Each number is 500 + 50 x the weight over its row's rms, rounded and kept within 0 to 999. Layers, rows and columns count from 0. Numbers have three digits each. The size before them is the row's rms in percent of the matrix's.

# layer 8 attention query, 512x256, rms 0.0762, rows 213-255, columns 0-127
100:517485493592527461404521617501480503470457489503415511457483430540607586524458537471516510437512423515483511509483539555493442520443471535529433442482470549496462411491437559497474440370513516472559439493460517470393568452468485556471558474457540472636483552488549513502464546569492413539508497521582479645455485476467640518505520527462439552525552498508470458487372484550459474469562
112:520442526534511518513484589472419504513561488556464519548539479390467461548537443424479529447451533447496452536537494546494462448545454389416564419564494432546466551518471434428505444566527488503444440556540572451552466474581578574521473475519502491493467448440501511491504530453500499530448399397472488599459499538456622524531465531453498535447467467498447474493521479531551516417522
110:528484568467481475514533427520493385500497458542384569467545584429526512526575568455422484347540513415388497510587536430406501430442508514514504559409528459533465470544442497578530535511569562431541544542524472463488472412618374454473504489476570400469498489579462485504564528453494515399486482588544423501545536523472418510546499484444579596543539486449468497475474441462495480482488
106:524463438533457499487475535479572432532489442508516506510470384487459477486567444547542482537538487519614464510501479470499423449461403536564479549547531534472527598552424467511495483446405546541480491466548579447503490546458536549525509494474498470571482518472488402515542445551426535513500452430508496536521490496470510555609558432464476542506503486503380478588426503391492443517510
110:459480544478557454453512509490534491480450491538499431535425533461360513491428442401494575510525519504478567561514526461457545474455499509489501469411488497521652507542480571503517475470527501408467495407578456464475516505476469497614597501432551425514495488552491520440501562458473492477508447474520564519571459471496544591550492491478473535585532436532470466497476508454451519606439
102:497534465496555454400490524591522515471503536488413602511431550507506489465584453433526559527514560436500536489486504539508396560455507544448566413562514455492460485534526480479496478511436588476531437567569491444518521457440542469543523582431497525512514470507478410441512498538497499464575491536569494538404585549418519514469535558495480481536496446528523568437414471589469510470509
109:523527536467476620614512505490571487526470536521397503495465587575488554474520474502529547519478571568493478541443477542494468463567523472475502577646544459440463475473547530467468561552404536538503491604563508519500486495602545577446547466550532464487437462574500486467535530445517451501470421502610480524545472657434621527499500519525449461503490536475511551560408482461530463537493
096:475425439544486459431510491605487527582511547531587476513488526454420508471483505567468496469495522474438420462513530474607480541621490503496458479583499481445551524408548542415590474498522530465534438600477525434515471521513397494486472445403427399559479572516418508527563448412568475571470542460503494563451501503617363519455454548488509476424500505479443430568475508513548484472579
104:427456422519557455575497526501549470522561493495545482502422514559457539552569432457570597524542437550511428449478421513503436435480428517496529470519474515436585541536504486545438501520561511498605542466511508525456518470450481672450545614440484499508526500559475578472459494473501500520435498430491515500600530496431451502529579552613487522437561465504451531575495528562521389484492
110:517480433502422399474471444507511529610532443502581481528579521460495545488536494519529425396502430459502454336599482529434399512423512526481549554489535521454533524497494485421501490524442533511532549500495528518577490460435474462501499524482548486466516550509427476433462542484479518451523484609412572546460546519495568559496472549466491447482493538526560610491593463519494495522541
107:500523559463497476457573556494598479558529458473490491544576435538523546433503473410493482489492450507541448498477535487453569543435510451511467637465471429519401519467452585541397439491490352561503487485502502343650522402565426484480502551516519446477489442438492436544500486461551545526478566591438582488421483541536545482458461587494546508395599476575520540558450563472491385500489
107:430540438449530461536408396585564503601502472505563481576446479464471539485508567536521519468496478618444413473475519517554538666564497467495439555535416521477495441458538563520496486393415506534532482439407566501435579522514587522581516495534482499429504499500525506458493542497578510544540421567492500470542456478491459491448543435391487482422507511450490544478472506545526538456469
108:460432501501503520497591447487463494552462533515505490517489477451514555473491563576622582523545598512514457402497450532516588505518517410487467449557465495436538503493579501547552424558554478443501496461494520564503504452490391534438456467473519558568514468626438414432467538523421559494578528518464503459481628512469491554543428474550432622455551498564502476503427432485437488532533
111:572443517575512465446534487404532480592549504440635502531531523461398527402538472476607458455493590491455497509516430370424366483526579561472433498479462503545514487464596469498502566492498564483617527495518558434436535504430420498451509449555485515546489447470472429569572502486555448479556552564483563490528563485415483491483511482430547543391446461582498468480514527530464572432553
101:523478482485468483541503437487419470488466494500562435454432465482502503517507500489493500501476478479507512557523550452595496487474475504417552470513526515594491520558423489526502446529484536551499469539505606561371456516609435479513492488478528447472554578462472544589432435429601573453430556469454519522484454448445526504548574378536554486504628500512465595492568419609520559540470
110:385545413450580550442505482468529544393615567499520463443477562476513498434501490531453348473428558483458503563494515526469457493520437491484523488509437507427467533516593564540410492461502493519524441479541424513434470528562550519496518488545551411468505490490449523468525470471505484537461507438537527525579462607565544377454537543608487537434394567554461450462614513437525495432455
101:506541491550506498575486520513467574508421469518597595489501458492515518442483527493545590498376504557490545525519536543490554545503539612498462591479525472515494456588511470470529396442500417519559536540498584462475597488448464558509472491457534387557481464495468480491470512462475440485490475509506530562510566490470473488507519444560518562530501555461450404468573477539410479488504
114:548472509538517574540455470426534453484472548447518519488470480434582431569585504527403586482460526429542475472466513450508503509420554514555461471512484490513455384565486492455523484436569555560520494448520494525566519562493576480518423529484562505439535546458560477538511517485401566508443541515564532433607545421447428525549466503629481492531449461468431547488471481478572470550521
114:518439421550503525537528478589568529522450478459514472495581530495481518495507444521475478523440480442501496489494504573505595489481508461525490523593512519470548508509426503431419526663425540458487484545494545558553368557562485436533512514476517547564456532545550445548654506518531493447468520503397428471436512545410512507465492436458551510431520531644565627443484545536522448466576
120:540497520524426487559486589468533614579546569415530549542432421543558474427549418525478523412516494513466484479525581429503606537436546544515428478486482557529493409452502437525494557613446501531559498400454620432450467519455462489513510461459450529496579524502454463473455477479540519483443459539502591444495559511553415567571392609458481498495541509536534596491563438512502526467425
109:491533386522539599443397410526478411604520488499483543431420450466524539524514398498454454455491498563531474518493485580535483573443514514475481478506665540511514527490582482475485459449528413483572557565546508573491549473429556500492517450569462489445519512505529551579512477454507467454523556550576539539460455554556486553536462498454509541451402432594488424414556489468496522446525
104:473511487478563436531427487490415589513483436485443598488542371530472497514549528562499473580474472510481525472518503496518507523567465563544495607521514475485466402539487591530522487500490479602489418419533508492470535519582406500514380457366452479549430501580470461529477538489519455497449449494528510535509474494457581474523503423511465503494475437543602475579458448439460531457524
112:527519577498419447468501500502608547438584614452545536558533470378399622562558454588448564442501531522542475580513478563476492494511477511487519527534487533469519359498463495512506463449492457524534587539439410494522612489489523536485497441504555438466473427544474407481462466411526569522521519526525442528562494444542459527546412516505484451417415579410511544508508516478450412619511
103:465555510443587459469529524448491459521394485501546495458481484426476517596585506533489543497485519496470597547482619520505538505556515494508451500405526475464539549533554465475417460579514553441504440479549508425488515510448459545485442549526494530537474512518630537442542425571528467490512436420494538460566553417439482599572468536459518462494415474475462457410568519510470526632478
105:456428482492359548565507556495389539536519551551512499427474522479482520383481345477442608495539461479574571542513562451500491552445548530421445570410515541548528528527446465505543476437423463496532526564419469532531542445565611489529554566571547531545521486476574503561534502519481558494497586580499500519499565452454483488531559488428546530492506496540598515433513446522484404431535
103:501482496507497488496484565518457410424519522425492528509534516501540525573592547577525473483500496464462523563559576531545466564554471452499454421436503431513389638545456516464609607428451485450451497503421590582489507466482412390478434574464533509573542485496516519525499461475482434503500458527535472506567630580471498477503582507599463511437470567517612479543587478494554475464460
109:530571505450501525498577468460481457390441549541496565458506362481504482542471497564524634466557440485626478422595562496500481537555420425502527559536415487528473511509531523530382563446491491513459501640464532498477420557505493533519556586444526448513462415588579535499525511403503488440527462452438463468518530561509534461448482468463432532484576464509502522535566532418502498535531
113:539441543504522467461454477549552488379522537538578478469528429457470487577453529631506442556475411566479514567521479502465521483451552525516462635491534528476545605463525485513504497454512450526570521480470474532495530448487441452492485481433497497499569487575447521559472428513540520469496430543537420413457566501407480520422378555414556426440482538494533525403544546546535451475497
109:542507459648539511534526533468507587450494490618459519477532477613501510439429460523515461511575492495557468508464504499434521506361445402508504436410586413469487492499551511522505532515499542533473550482487493423524502576414588451585453481526558546535499542521492476452513542516518500515516521517564548556503520460469439525419478490399569479452493435508552498497553485534464410592452
107:506444483552528456452483413507461568524459421489492515554475469544512525418497623414490424450515544495445494491610517491547560528488404639552461482484549524537565461471420561467546612419551455506525501486430526514522501433556473455441448600565458454513487484539484518590523550509387554573519441522464558572423447512581496503377426423516446446426471595458580443562418490523521596618533
114:512428423532470518376493534469523468520469512438481535601493552506499483467530601578437499595489502493517493498511549456496437445537457367531370485468473584558428453459493471465461569535507524517530487488476528573546495425432555488558466412536467534467482470507512569586457537461469498461557530491534542513490557477420445557477495460526489538461583492442468536399581562486389471488481
112:508520564483548465511554448464581485465491514516494577458492611484470608506468514518569487467472539444536531566509556485566438458490510483477557543446480400521456466537519462466541427538562513501440474403529447500445550517574533465581500509481549455616455550586465441533501489629494423463518559473508564494513537473612458456417490493476434514479482527519545536460476524487486447480609
106:554525482510451487548409477568409502520484492591476524527540484536448533530422533521463424520472570500482481426478575427482455567525558471518479537456441417585495515548497439503474493611588544496508439485509582462571467446436524381440504475503527410496474455354527479514492497418498457517594539581534353570451466500497490533469557481562386473520448534534441475543578491475462558498537
105:459500511510478478474487420496526441452457509480619520500500426415568536627439478504548533587426512570493507459516505611543577489499495460445556527470512456495498563481544533471510542553503529584497508478496508506568529447475468436508516505550472575640468470536496492522418447500459547511434547569542478462416489446528472471493411437504428421512553448451528476546476455465523499475408
107:477498551500466550572513529588446542474548484416464413492558546510496527571482448504452518553440453516522510403566510507460564496459515445342490493489502510536519514409484513489485518457537525483523402492550404449407491505509534480474465548542516518382500585618625405388559472451451525516584528518462492540484499460450567465442500494441448504487463582478379558484528666472521473521512
120:513536393553520600552480477507557543398512466535472498545480493551475553393430574521528521535465457471534494496384474584524611573438485515456466444524518587514459561592569504539495588489461368552444489459559421485484435543527490541516504533465441495487450469394522550454568549445444523464468560578576616508459555500604529533483487494441416412519476538548495522497538465487541535505574
107:516491402498586438455535434461473480390481580563485537480476419453500533500531497521447583455541470396500484558435473531565499473523506573464583522485483477422472555540446507475455480466472453493556454472583431478582471461592486450461503408546436545572517426487488473402409435541518612541491485483448453588478506470497464543464503474524423463445561387434487518537569593575565544536494
103:530541543583508459471467502494500521492444548581522394470572436535571506444566525462507536575577527478381418454428573411633541514523544411494460453507515520520473521526501501466504465438440546489524533388463563490533553532516612434449540519427506469599610454547531406536601461552477448467483517417538500529567640523432489508480512483544468519471503486542518551506468534491441550540547
112:450532538586410597565499562515462566565579615536470592530605477499496469554513469571466428474490484433527500462470574376444435511488576459469546384539441459457513449482520475477552457516510506503554463510473455453595479544567554521581530427527469568534508534474544476490512536523427483516491378525432456543546473515469546518471491489470562545478559566569396469567561535450472511481529
107:547553533602610585440500480478504464526568583482541498553539443519534570476499497562544415490523554407546468440522453531490572487530578471547528437586420556526542472582581506549499540546488514521583566491589479527485470525543433432451476538540506487441395526489503532556532604457476435493521578463574445365499474552518462473441405528498485405415441437591474524513559515444517547498472
106:444568492500579508496472517575489548489491467564424510468538542385454537467459466462397508512508466481463528493504397469502445424598470412554504510459507436496565502538528491437508545540534487565558425591381455501438542576494478450447471507480458511475515482566474386481579469460486475502523499525517571492521467497595539527419582496608563436523474529558432447546484534433472504430491
106:600466518565497546540531462525583478428448527526481592539445589452504517367592475467561489515520403463462532465581516461479503485473490473507577502446453545490548530534488488512465461424464529459543510457530484562528508413570452557593507527590570502445556482505539451468469495593454584532545506541561483500546525442531501391500469461472441586506473420511587507596571463506484585379517
106:528532498489528490543480389470517546488488524386549450530597556577518527478462481414545491521524502511603500480450469396492470539569546495502517547567554449489529455517512527456504551519453554507507501475581477624518534472473401561545531528456548492438508547501378502530489482600479471565512617532502500436514462560497543447438493516594490528537508538509436487487480540603397521465492
# layer 8 attention key, 512x256, rms 0.0748, rows 213-255, columns 0-127
102:546575441598499524389564497508479558426367465568414405450563529524478556465465590485498453433525460521533493500513498493481504503499502513519463625437472598475487438505476594413504464449465499525542485550498521506368459526537475549403520495474497504584502563492541499453470500384547452543532550514511505539480544556520487482468426464505503557496488565575556556450426437658434504459527
109:423442437554464505527465529486513535461590497455566484499524543537488493539615512532552465565589454409500481467509531413542495456503519532527498379536447520456520464515453607517490471451519414441475440528576523470445490503506497424614374509424472431475563564467490450478532516500442513474506478550478529485488565526489511521514457526488553545474451385536415570493501476472562522509585
106:488504528489388477394545501474468429575612448573475515544422590440427483457469513490420501504524490454501504541482509460483484470487459506581444547497499419525511541516480520392505576480508505544462459413547529469537525489447498440539457511559445475552459558567537474438538524488489552553489563495537544490568457469530525506522575429440597484461442497446421522496527534545520461427617
111:495485461500478558625376498520522492489537445471494479533428492469463588486541508601511571473460459524444520540541490522487412508584548436401494443546474513491466519418544440468498478559483493503399546552442523605566464571408457475439550470491499569571505471533461530438440524503545567473518453516501532491563389483501523571518445428478537443511505451548417535496496492522454490463531
108:418504547588566516478548599481443508539464539598496445555452454511477506556438490510523497460549433550500558542485562494371540520416494464436482476528587434473500523582504543478492590526498486472471532519481455475438502454512555527501471505522462389518466453531500442462498460568560485490514459546602517510458474456586575548499587435418504409475559474597498573554519592478523508501459
106:545549487471546457454491493555479577458515451467515443524469521558565452490541432495483503396568544500574445463502473488521539565436385598423386390543527578537561521482492518482541518523526457497510479466436526585473439520484450450543460543388535490497535548558539485463540553467504477467477538537479434495601542575446503450509498537495419473484534537493561462503445462549441371452420
111:470499488434526544520613431522517530537465576539499485479463497470520439450496506554522458576565487479526488584492563514571652514386434479483497505564442492593444495476449526508530596477498544544508482488523508480537561443495493535551417531534449516474492518539507434454494475338526534395558480502479502429507520541636636577529522472473523537519448542554446504539555474470513561507557
100:463548536502451494373556467407619489593457469454549489465457482505490527448505558509524483492444585466412509456451515513522554593448561508485479447514549480530530527534486570504438459569433441528550537409532526540518456514530461503506538467526465519515473503438498488417497543455359504530566485425535490560540528560499506518480514565488456575402492560522404448496572455353453511423498
103:417492563548429430489518484456558476455510441514540520567527442529465490441459488483502521495510498558460537537487496451433555505405442577462477511529590562532557522457409493501557486478449465515625508545502500481490582406501484532496528527543512571536514401478512596538496576457515478537376499448529440504426483517463530462493552453512519519529510459444523541507534555443485497646472
110:513451465531454430497485470511559521447544456446495504506562438461504521529537481544590513498502542462475491388532471502521527439428521512511490421516630509578554375535533483399465510480503337575522492480494570470517582576481511516522520590499561537548516456495525510532506415470508429416452493558460520376465433514448557457434533591536498556457496594470520577456497568417418342528542
111:456543556502526538526382519491531465535530461520500470449548453494535507466411629480541512521429460510371478429473501443500494530528436483518411570436476600539501499540595493535535525507520431604511463552427561469582534487510389481467510467422515440465506488582517381567449438459348587542469539546510460488532454523500527541538509545443516460468485519622575529498506547592496534512549
107:557506481372568560476496535533559514487495405460519524482524488606489473504386563540540538468434520461506425507497476494504440494418473489438532498482604442573518545466450542451539525375477540550454444440402601571486507438403543548530530568490476631541493493474507539467553481480450535583484395467563554467470415445524522472492457533493456529415421546538430556495515510534426573543454
111:510451471504527466473520402554471507564506514485437488463427464438405623512458495520630596507476585532483495553583464514441570539517509458496474395456458567538499534465559506602505551451506493558403409585549458529492512400549546546472547505508460577525483418460537412463467566482432497498441446497422495565479548551428477551532447442479438481536465517427482452468599550453469462435563
109:492356539469524450319492467687423461515556553501421466493455522471541552499459515510505497567474482417438502529548482520564529491495410567512488501538496557481461497480422443445502538523467420595472460504473594496488513463506504445623535544496542493566391512452534433511525522434536524476453478530460539579624505485457479469438604581499532521444506472531471457468477533511599476394563
105:495440530484457546525516482576586475539487470523530465479477314490521546534516506505577546461578442503576431553478472470513534529444517566528452570453569479486494507450464445487491472516475526549531548480490611482552548452545544537484496404467439455485466564484491530545430567475541532504455500554489414440519415457441436477596456446624505577481574454446543493393503516503536576543508
110:457507474567581527509463515531577522463497532416460556542473482521409429407536504556578441360507564533433561540544442525526504533491477496537481528480458379401448532470526505505554461461443444460504396512454534552501386428557442491423444521453500478522524529482497494523488511388468524508504524502529374556393482499464530467505553498623537516546409505572479477464494495489558535553527
104:517494534539525339516534478544491572488449430511520487436517530555482515433473595489467503514488445503527560541430428501476513502512395557386455527475540456508511570539441532498500403503524466561453531504431498482424578594518538532533549542610512498451553501505445462486511478540549471416505521471518484588440486530597451560511482497546441446437436542463550423572480573524480479513449
111:545473515427525493478512436480464436543679511518460456482505504441521490379501426499500512505474443525498431521539424458447468391537514530506522505631492532510523562501629516507539525516525547590450577482538487519404582454582461459518476362538423480468467555534530547418524528404597465479506466487562550521502520437487471396578538551515535520496498430498597548436583367514546464534486
112:465565466516449510479525474538528509490486597481484546488509495586439455564479410539577434493344567506503506464455441469401550542542447540505566441540496531522492569483476443504542534518481552469493556472494541452575555600505479504559536447493398563585498504494476567548517404481418512472469457480482498555561357442501440448443412527476465595504569504473448488430607569578596557438551
121:581460540507493583420489549492542497486467501491487484603381467455520450516458499556497487432506522543500464608561406523434561532553507469496480559454508506569478450473529574484555496495530502520561538529446519470410453434467422446560564494434455505451483517445482457505519449397583518487478440489545551427492537545476375525627498588518510569394486533444594499468538524447503482514433
114:460465543490435450503538507511506509515480554444462482497436463480477471451539501467548463549478426537511378540418530456582470571494557488376470562536460537542462599529546522481427428518473501547453527558437560519464556493490412530523547579446478634474461506517445472527530514476498489483630473520455522421496501552528474514523454557408396536458443445495539506479556476454491564469567
108:465449489431518439585497480424397477493593570498567517538531614506557525555542579420505478481474552545443560510537426562621490568563436559520508474459507420417503591501452551574522562522537427513534478537481505488472627549546436467528506520505531538479469580485511480430455508530431528502490466487518479562496432561504461500551521406502496525545526471445503505504439520409497491434419
110:488440542462446420535474414446483460574500484421490578512521480366462540539422457392609568539462570436502497483616527487471534536562515548528497590494469485532519408555453520519477472494486489584474529529511552461458430490458499488501454523587360479446445455546543570482562461382474536507456515531537504499520508474519439582527438461471508532434496540512466491497534517406625559529435
103:546521506372505486536552417503391503506477507535482509495548525441495526493509425469380526413421579608474537471510454500502475415502458389523567480520529588453446612374589489547456438430534581480448630478499454496405559371402498548529531526556522451455477483603487570509545494496501379566560486574512514528539429454541459426495476491489544455404511504409457512523468541566483518524394
106:534476542507402536549531505554467558572490479587495558623501489474394454492437509532519507470441521447530428452470444446439569454530447489466419563560518429469625388560495514489408494488452513522459451593537518473531587559498493547560510560489464452621505480577562491542519437491519505559437588536501497582511535414486458511470484576526530537473640463489590451460434529574540440402491
104:524520511467581466487521593484587572430528459449449605485467530472472559462507551475524463344549445408509511569627569484470494533530421466414553495470562396601474428598494413577478545537503508505565518516513594503435477552579515475443466494528510514515514517505616490525496551445436447484468517398477462521512531474466438499445467540550517547588481539438417467494524513507553384466412
108:394464521583491489524474359458507494453494485437545635460526531456393480509412495436428477467455520645499489393462450484574496486536476549488454533479471579523411444555506431454389559469538548540485517527503551557505609465518413472435451443492457458470504503459520526515478438519491632486501503482382428526544546502585491472546487502500488464498519411478424562547499559491443523603489
116:523455567395530613428485416458474453438482447529442531550457445532552511604534584447546501616514490515466462510516540477569586420522474504527548484570547491478472492510417511481554410375587499542500513468486441584430525472445570541502468440542447527555525419538490590530464478538450553501501534428576529449499453558520473475442440505583547531544420485450564372500465563484510492457440
107:533416477490515505541498587484486461608483546447596463469553543604552573602457516459559472552413466433475434480524536552443531518491518544438486468484498506468477448452515428531512570538590577465439476567501518502507454472512457525588496487517425531503560558558569578441533450447527483566458541557456535520438508530446542502428504453447638398470505446473591514518477513525474502402444
108:476360419528519492514587523544494473507476585538527516591529577415452580460428554442520521490425543470509538369500527428538503463426498520513453525476567486586586458500517496445594545535506523415504637506553477472524398614615473481475563584523486525512562472573558430504420543665413442491502499513482469512479424560530445501534469438604498502531519469516527446545533496503430550479455
110:575509464434556595560465583561522485482496510631454499432528557549442491489537535427487485513544487509428464508403530472447542547499469528502570507446466540662465542512491383602471523463559508415506512551437506437578460567473570467536529374496419461437443505511513465485455564464494505445477567520532523553410410511484477539387524555464565477464513530485431529407526537493540454485488
111:456571546615491479490532491450477595607575520458490480467496502390436563470494486573528487599533525508534466524558443496570483539475527581425497554552560538461490534489486440531557588522487493475523475489551515491505555524488535560543483448519518483647400536549558473468523469617500496458463449515538473506506430502611513540464327458423481537431527521479465505506580576497503474486465
105:464449566484489527533530417478596471429497449480480520514497571494413502515523486551379575475566472494509580388577540502558561438545551433489497459482420462467437529536469524531565543483477535467529522599479515445475515507499498542461446469593486499488463564522400513509459473466477485457569614553495472428549464582464483476499510509506428483587453617582551554481530579474508440516464
109:524521566550574477370520451487510564461501540453491542539517614483507625449497447547487515564524501559480464530546518407494491488519513470478373474513554441626536417522452585565501423427593476517488539495410498553428520525513559495480588485595567458533498525471470454580401459546521475414502474523522531418449531499495489441503519466473512473414545541480508478628496476503563566443499
103:540473473521490565470486578477522530525505574491480532501508519456507487579447445534477496483437545505600471413476625557508553485513501427592470443579443496481480498476572554505478478416489586478445475494401473373558487573515552540562456508473489414407506461420485439548506486546496471491456464473593523479493506409516382449471485494509504591464565458509502535435497438477494563522519
118:443480515517543512480518439597525457479464522466501549513542457467526469448550524481490468383449415450513541449608486512456518533542580513463413439371523487529528586488603526457516551505554480525565510453570476346473511428591497513540553500472499456468481489502446486559541479485488510434559450505449451458470607476421564503615518500439445443565433526579555507513500593541522542478541
105:509504482478422559482466431446441545507452518499518452498477479498505601491520467527528536398531414486452469554536579443599453517569496434545498498473604550478498492431424485491479473469440454473501488458483609513505422464560561486531425492465486485511438494501487430537437514486503564554450496459516559496457433496539581525455504477453527417531425521461515495590602383467479446527495
107:448472426451379576494502504495481534505484472524576482474498498456465400552506514470540436488476492473542495543522563467582506603487472580439487556583501490566490569433447493569531488430352462513558494449454506524439524432555466495525497442468450489422470607476570485486555489505495484522591579391507563568530535399442575479516545519549412459531546492431406442516609497556417509529441
110:525547486490502524493505472547463508516468454496522560420471533460458471480533477534549560585495549485512396437444483491527491546495607422499415477549552551459499426454463537544476509600514458563459479507585486479559463502508482504565513432536479539433520558441618514587516539448543417464483442534462506475492500506515473459479489497434547572523537581574503521446553498529558499480524
110:451500547580494507380553383510537421526601615500486506464502592562454444517483531415514555484470515445422468479561499526523499465565594482489520498511427528525485439472519470588458525509474505558472537467531544493589445442571473495604580450472571490370531478499549558569483522481478502459467459539520522433542486549506440516417482429499582480513473457630500470537586494462470505459475
106:548540457527537505483524550625607561597488535504550484464460606478430565507552459464496508485468611454476534474485476520486454473554419464451476492483585427495477564528445543471527524499426503480462465487512477510559539541488512523526517490470471554500469503517485517509524437471613504598472452451476571598526481465431494519452528467494447522505484457506412433555498520488507535517521
105:475503556446490600467498430541522555506503517491464516563405488500435603510546411544461447490451397459471455512478480409528453545518453503541526474591463424499630542416436505475522448467540444527557485520552597524490476516502572492533488538523564568500527517481568534554536544610578528560399496382471576420547566577480440545489485495450532500455591513519454494499497519525504384452504
106:458507414525569589511484449473401521593467486476492532465484565501556557610511462406508548495510574405511616562535432493437549553540466468506498421514629551494495517427529417444522441554506464540517535458518506427524467500518573487546501568484517571480562548538504487444430462594594427414497572403515405431527480579496493474525540506519429449495555573553668407459493453558504446522611
# layer 8 attention value, 512x256, rms 0.0644, rows 128-139, columns 0-127
094:445460508423484460523517568500564442526481475564472494530567552504543489525443567393497439435445559441538433512479536464513490500524473522505457543462478322495521492624511561511498492547452445558461440530459470564495408513583525567507474526577499490510506487544474475504474490531585507543514491510492545444542472546371526458519597489554489450430506427511463506500488520527582464509560
104:528442493638454431498481494421536473405387525447582473536365556550512388461533528493573502505538527508520545499501523527494481528540537471569570513454519473514496445481549533407463530537506487490527564465487559577579453507517520461455503508399501602507440563493582540524629522534464455483546430405485411504465500450474394544600516492457481491498475508526515479441495482422440438585509
103:516488501559497482497490536485431547559569556499496587436495580561542440526435467418563461409389465519516608495519446488516466522436371569446631549522475472593437465481511465433528563558644504564549504474450406551414468484523477542641506481519563580502478433546559446563419500504574549500441574444456560426425494465499529529522439516509469428461568555479507499475455491497506498499515
101:458427560532400494472477411537517596518539484478416550457476498566608524415508536433422515447546508543493508584354483516528437535495532535577440638545446535448521439464534450500473468424478487546454571467509539502575599469544567484476465530502558515561547537517376487598521501506550555469582448499465465508574510436493406560501448480460527503592498446501499481527486425658471571530508
103:540576518508474444522515479456532576465409491535473510512467433516491557502525548566570515471490484528472423396447513561495532509463555455531541498508411541497529490490526557460467488567477626587423561551484557511541527528471375486502571465443562476469475563553556506483465473530434522500458453498426515499551493496500498382424505602616472476519475430467506483452542425440518517545489
104:465492520513485485533375556541555480421508462527530617559542554492461360525388499414504524530465540457532505529509383432475398524533558510500562496529528446449453523448492529603487469470571536498391590491487450461483405490461498574530547512609556444496505494543472574523458578450577410431614505442554515567466457509505571421635520460480430500484476465575553463470464560504522521469436
108:420483517450477500554410450505586520569519620447527506448586466590400582514523586525527392555430514557524564446450549512502507581501502565457459515556507562508419526467501589509535487555530458479477494548611440425464452565524508506540527456495520467413526447503502417533465418500491450408503509524558460480464549604513555534461476612498441521540527517382478569499379461399495524525500
098:447493469482517521513400475534494555623448451441493518577422470488528462568467546508473570481463502405567564572501531547470461532475504502506467500541449503484534596514405505553584543506542561587404514472488436528478483517477510515560401462558577559419478507510548437609517557508522473589495475557573349456529392493507387553426418496489488508552467544422539494403451542539518524497514
108:538452508413414472466499509515472435450396506556546567459546504478542411626604513508453529466535501490468411432498468451504538466447539490471527501476525552512491525563542527545397546480487491570517612519449415518517529492505495490517493502526434418502432431493431508478533534448524472472542586577453451509580451430551477351547555528400546549508466487547444532463430459451463485613506
099:491489473562476492521509473551514509500474487509519576500495487481545486520477551603619576531509586511484535452540406547513364572520515459540445413447551484518532434565407542553459569528477378483480451502462506634597458503473427496478455426449394427485589521553582549564566547527508449549393487559485429505503432484469430514516554575496523413548535508419453496495542565585479544480505
096:542520535549540570507510521523472467455546497497474439443542493532534492512482498426415543485529492619565485487518627444464573495473465490495531504638471520524555487570515368484495502520602521539562593519544547566452477520506468455520470480494507509482392450375463509473526528554460498434535515426481467445558444518542470493530519509431470629543528529498649482441585566552450486576474
104:473434569563443656521582589611433526558573514464555532394516433567575511507459420542382503537510490560442551607526514547453485478475466487451605484499438505431461497544489437544516505566586537498499453457554509422546536480479500509400488398385458478493524490460527519502437455474546482535486464533548512481506494523553446432475414536525601542444503512494491518578589491456469538543449
# layer 8 attention output (transposed), 512x256, rms 0.236, rows 128-138, columns 0-127
092:513503525454474496509498517460505506538467552353508531504398447446435473452471422586450518519506470580565521423497480459405599517518550520530474510558523569410545450454555497564499599508511534533525525491483512530458467448458452486360567549535461480479482497490573449480677503523438502518447505470503430505567522523593418581555520440500458559607499524380493600546421529488436457501388
100:501511544461526597492477482495387593581520475540542538518577458488423520518503505479504505479510402426528503510463505561466472483572492503442508598497535525445539464563470422561582557426452548508488445516450508480488662471514535466513472456573496502550461459498527545511492452429408524505414532515549610595520501466518547384462472526434458470509420539553440417530401480610591544549473
104:543467503530577553412474541446588486391462427506587496428532516488525519495556489490452488432471472535468555512480466520505428518565547522552454474427429512497505581457508466574403488389469416487453483596554615521445453472521502477386504554512508396415494509535437615508563477489504534435540467490453561453487600593508508511545549551523432540518513517589472546517521506536596458523536
100:423561481465534423603548556491400548455463649545573489506571521438437503527498518442529509535452483499520492438576546445467547485609524493502420452503564388500472547594500511554600530603499486531557490461557473488527520529465414493484517400608435527425551569483508428461527536513471459460407542485459527542466486562445575459473495437466455477456438523530551508492517501442575416478504
099:408444491517556482493511453496445399568540397494555462553630610466469482443410408494442511540506463478448522535617552484452441547530459535501527496547546508594549501482486464501484495553472285429497541409503521448541574482457562539496485546500429464545445447480455478477429501478458494514502536491530378488448524492510504541497483509488547420520542512634541499470512492542474536426526
105:548554422451514497480534466469496495545522569441488590564411540553549566596710470551441480432487515533485522461477588481491591499480444445463501556560568561565508478509540560496479526501521463426486451484588472438493492505550477431459496503381482493584445572561548473439543550550467595549446537598492457458529556528533496513429470517473522523484468485495437560520539444407426474564445
102:581586466500492335544540489568539491523513482442435456503474544369537367580435452493501601505499548494489508575482398463477499456428542536545563443519555528418520591552519441434461472388494552558481550521433518558550532401488420496462533585538484462552471513573477606470511481464549546489553434461461467516603518424526557467478490398497498384505538470591477464539540605561581466539545
098:523468516443467520549528567531516487366499580613472465486476516522557402454584509494465539422550382529466479468474513513557614464456506542512465467497523515455496429471464435547578420494510441507567516484548631455477440463574547391468487498579482419521567511510613514429573440548488525448542476395437591459504554489463525496525565508470482547427473458525554523580464515385528532575423
108:461538431510591489545461528461386557470545568425460504574503499563570481441488537585588486524503541497577597579505501527473502469448522528439543515511538557501580450458502485519571506525447461439483390577459502485575452521506448507427489545553410521552623562530470531443491533540443487546532489364557535436461438513547459493455425519503501571521524527462454568511437564538482543467454
097:472548467513523482503466518402465476605535508529473483434528515528422451475481573375451482507524434518523500476500536424458510481493528570591561524572487562408482509489564496507527399500519490464656570444566531501572549453523531523408476504541510547477453467481438420509506410430471555501546578413467453532545501520466491518510392438565464562596489512500496491488359536501534483470425
092:486513484484430525467483477559455587470551531496513530510475548491516527481490509595585544538492541541421542531518333534464524479489512526446450533437516518484565514494423565488484487482439499429444394469561564502489528449396550486550490584530438517583560471571543485483480542424503512544486438567579475421423567490404540498456537452571485436458468528540484507506535520421494501420524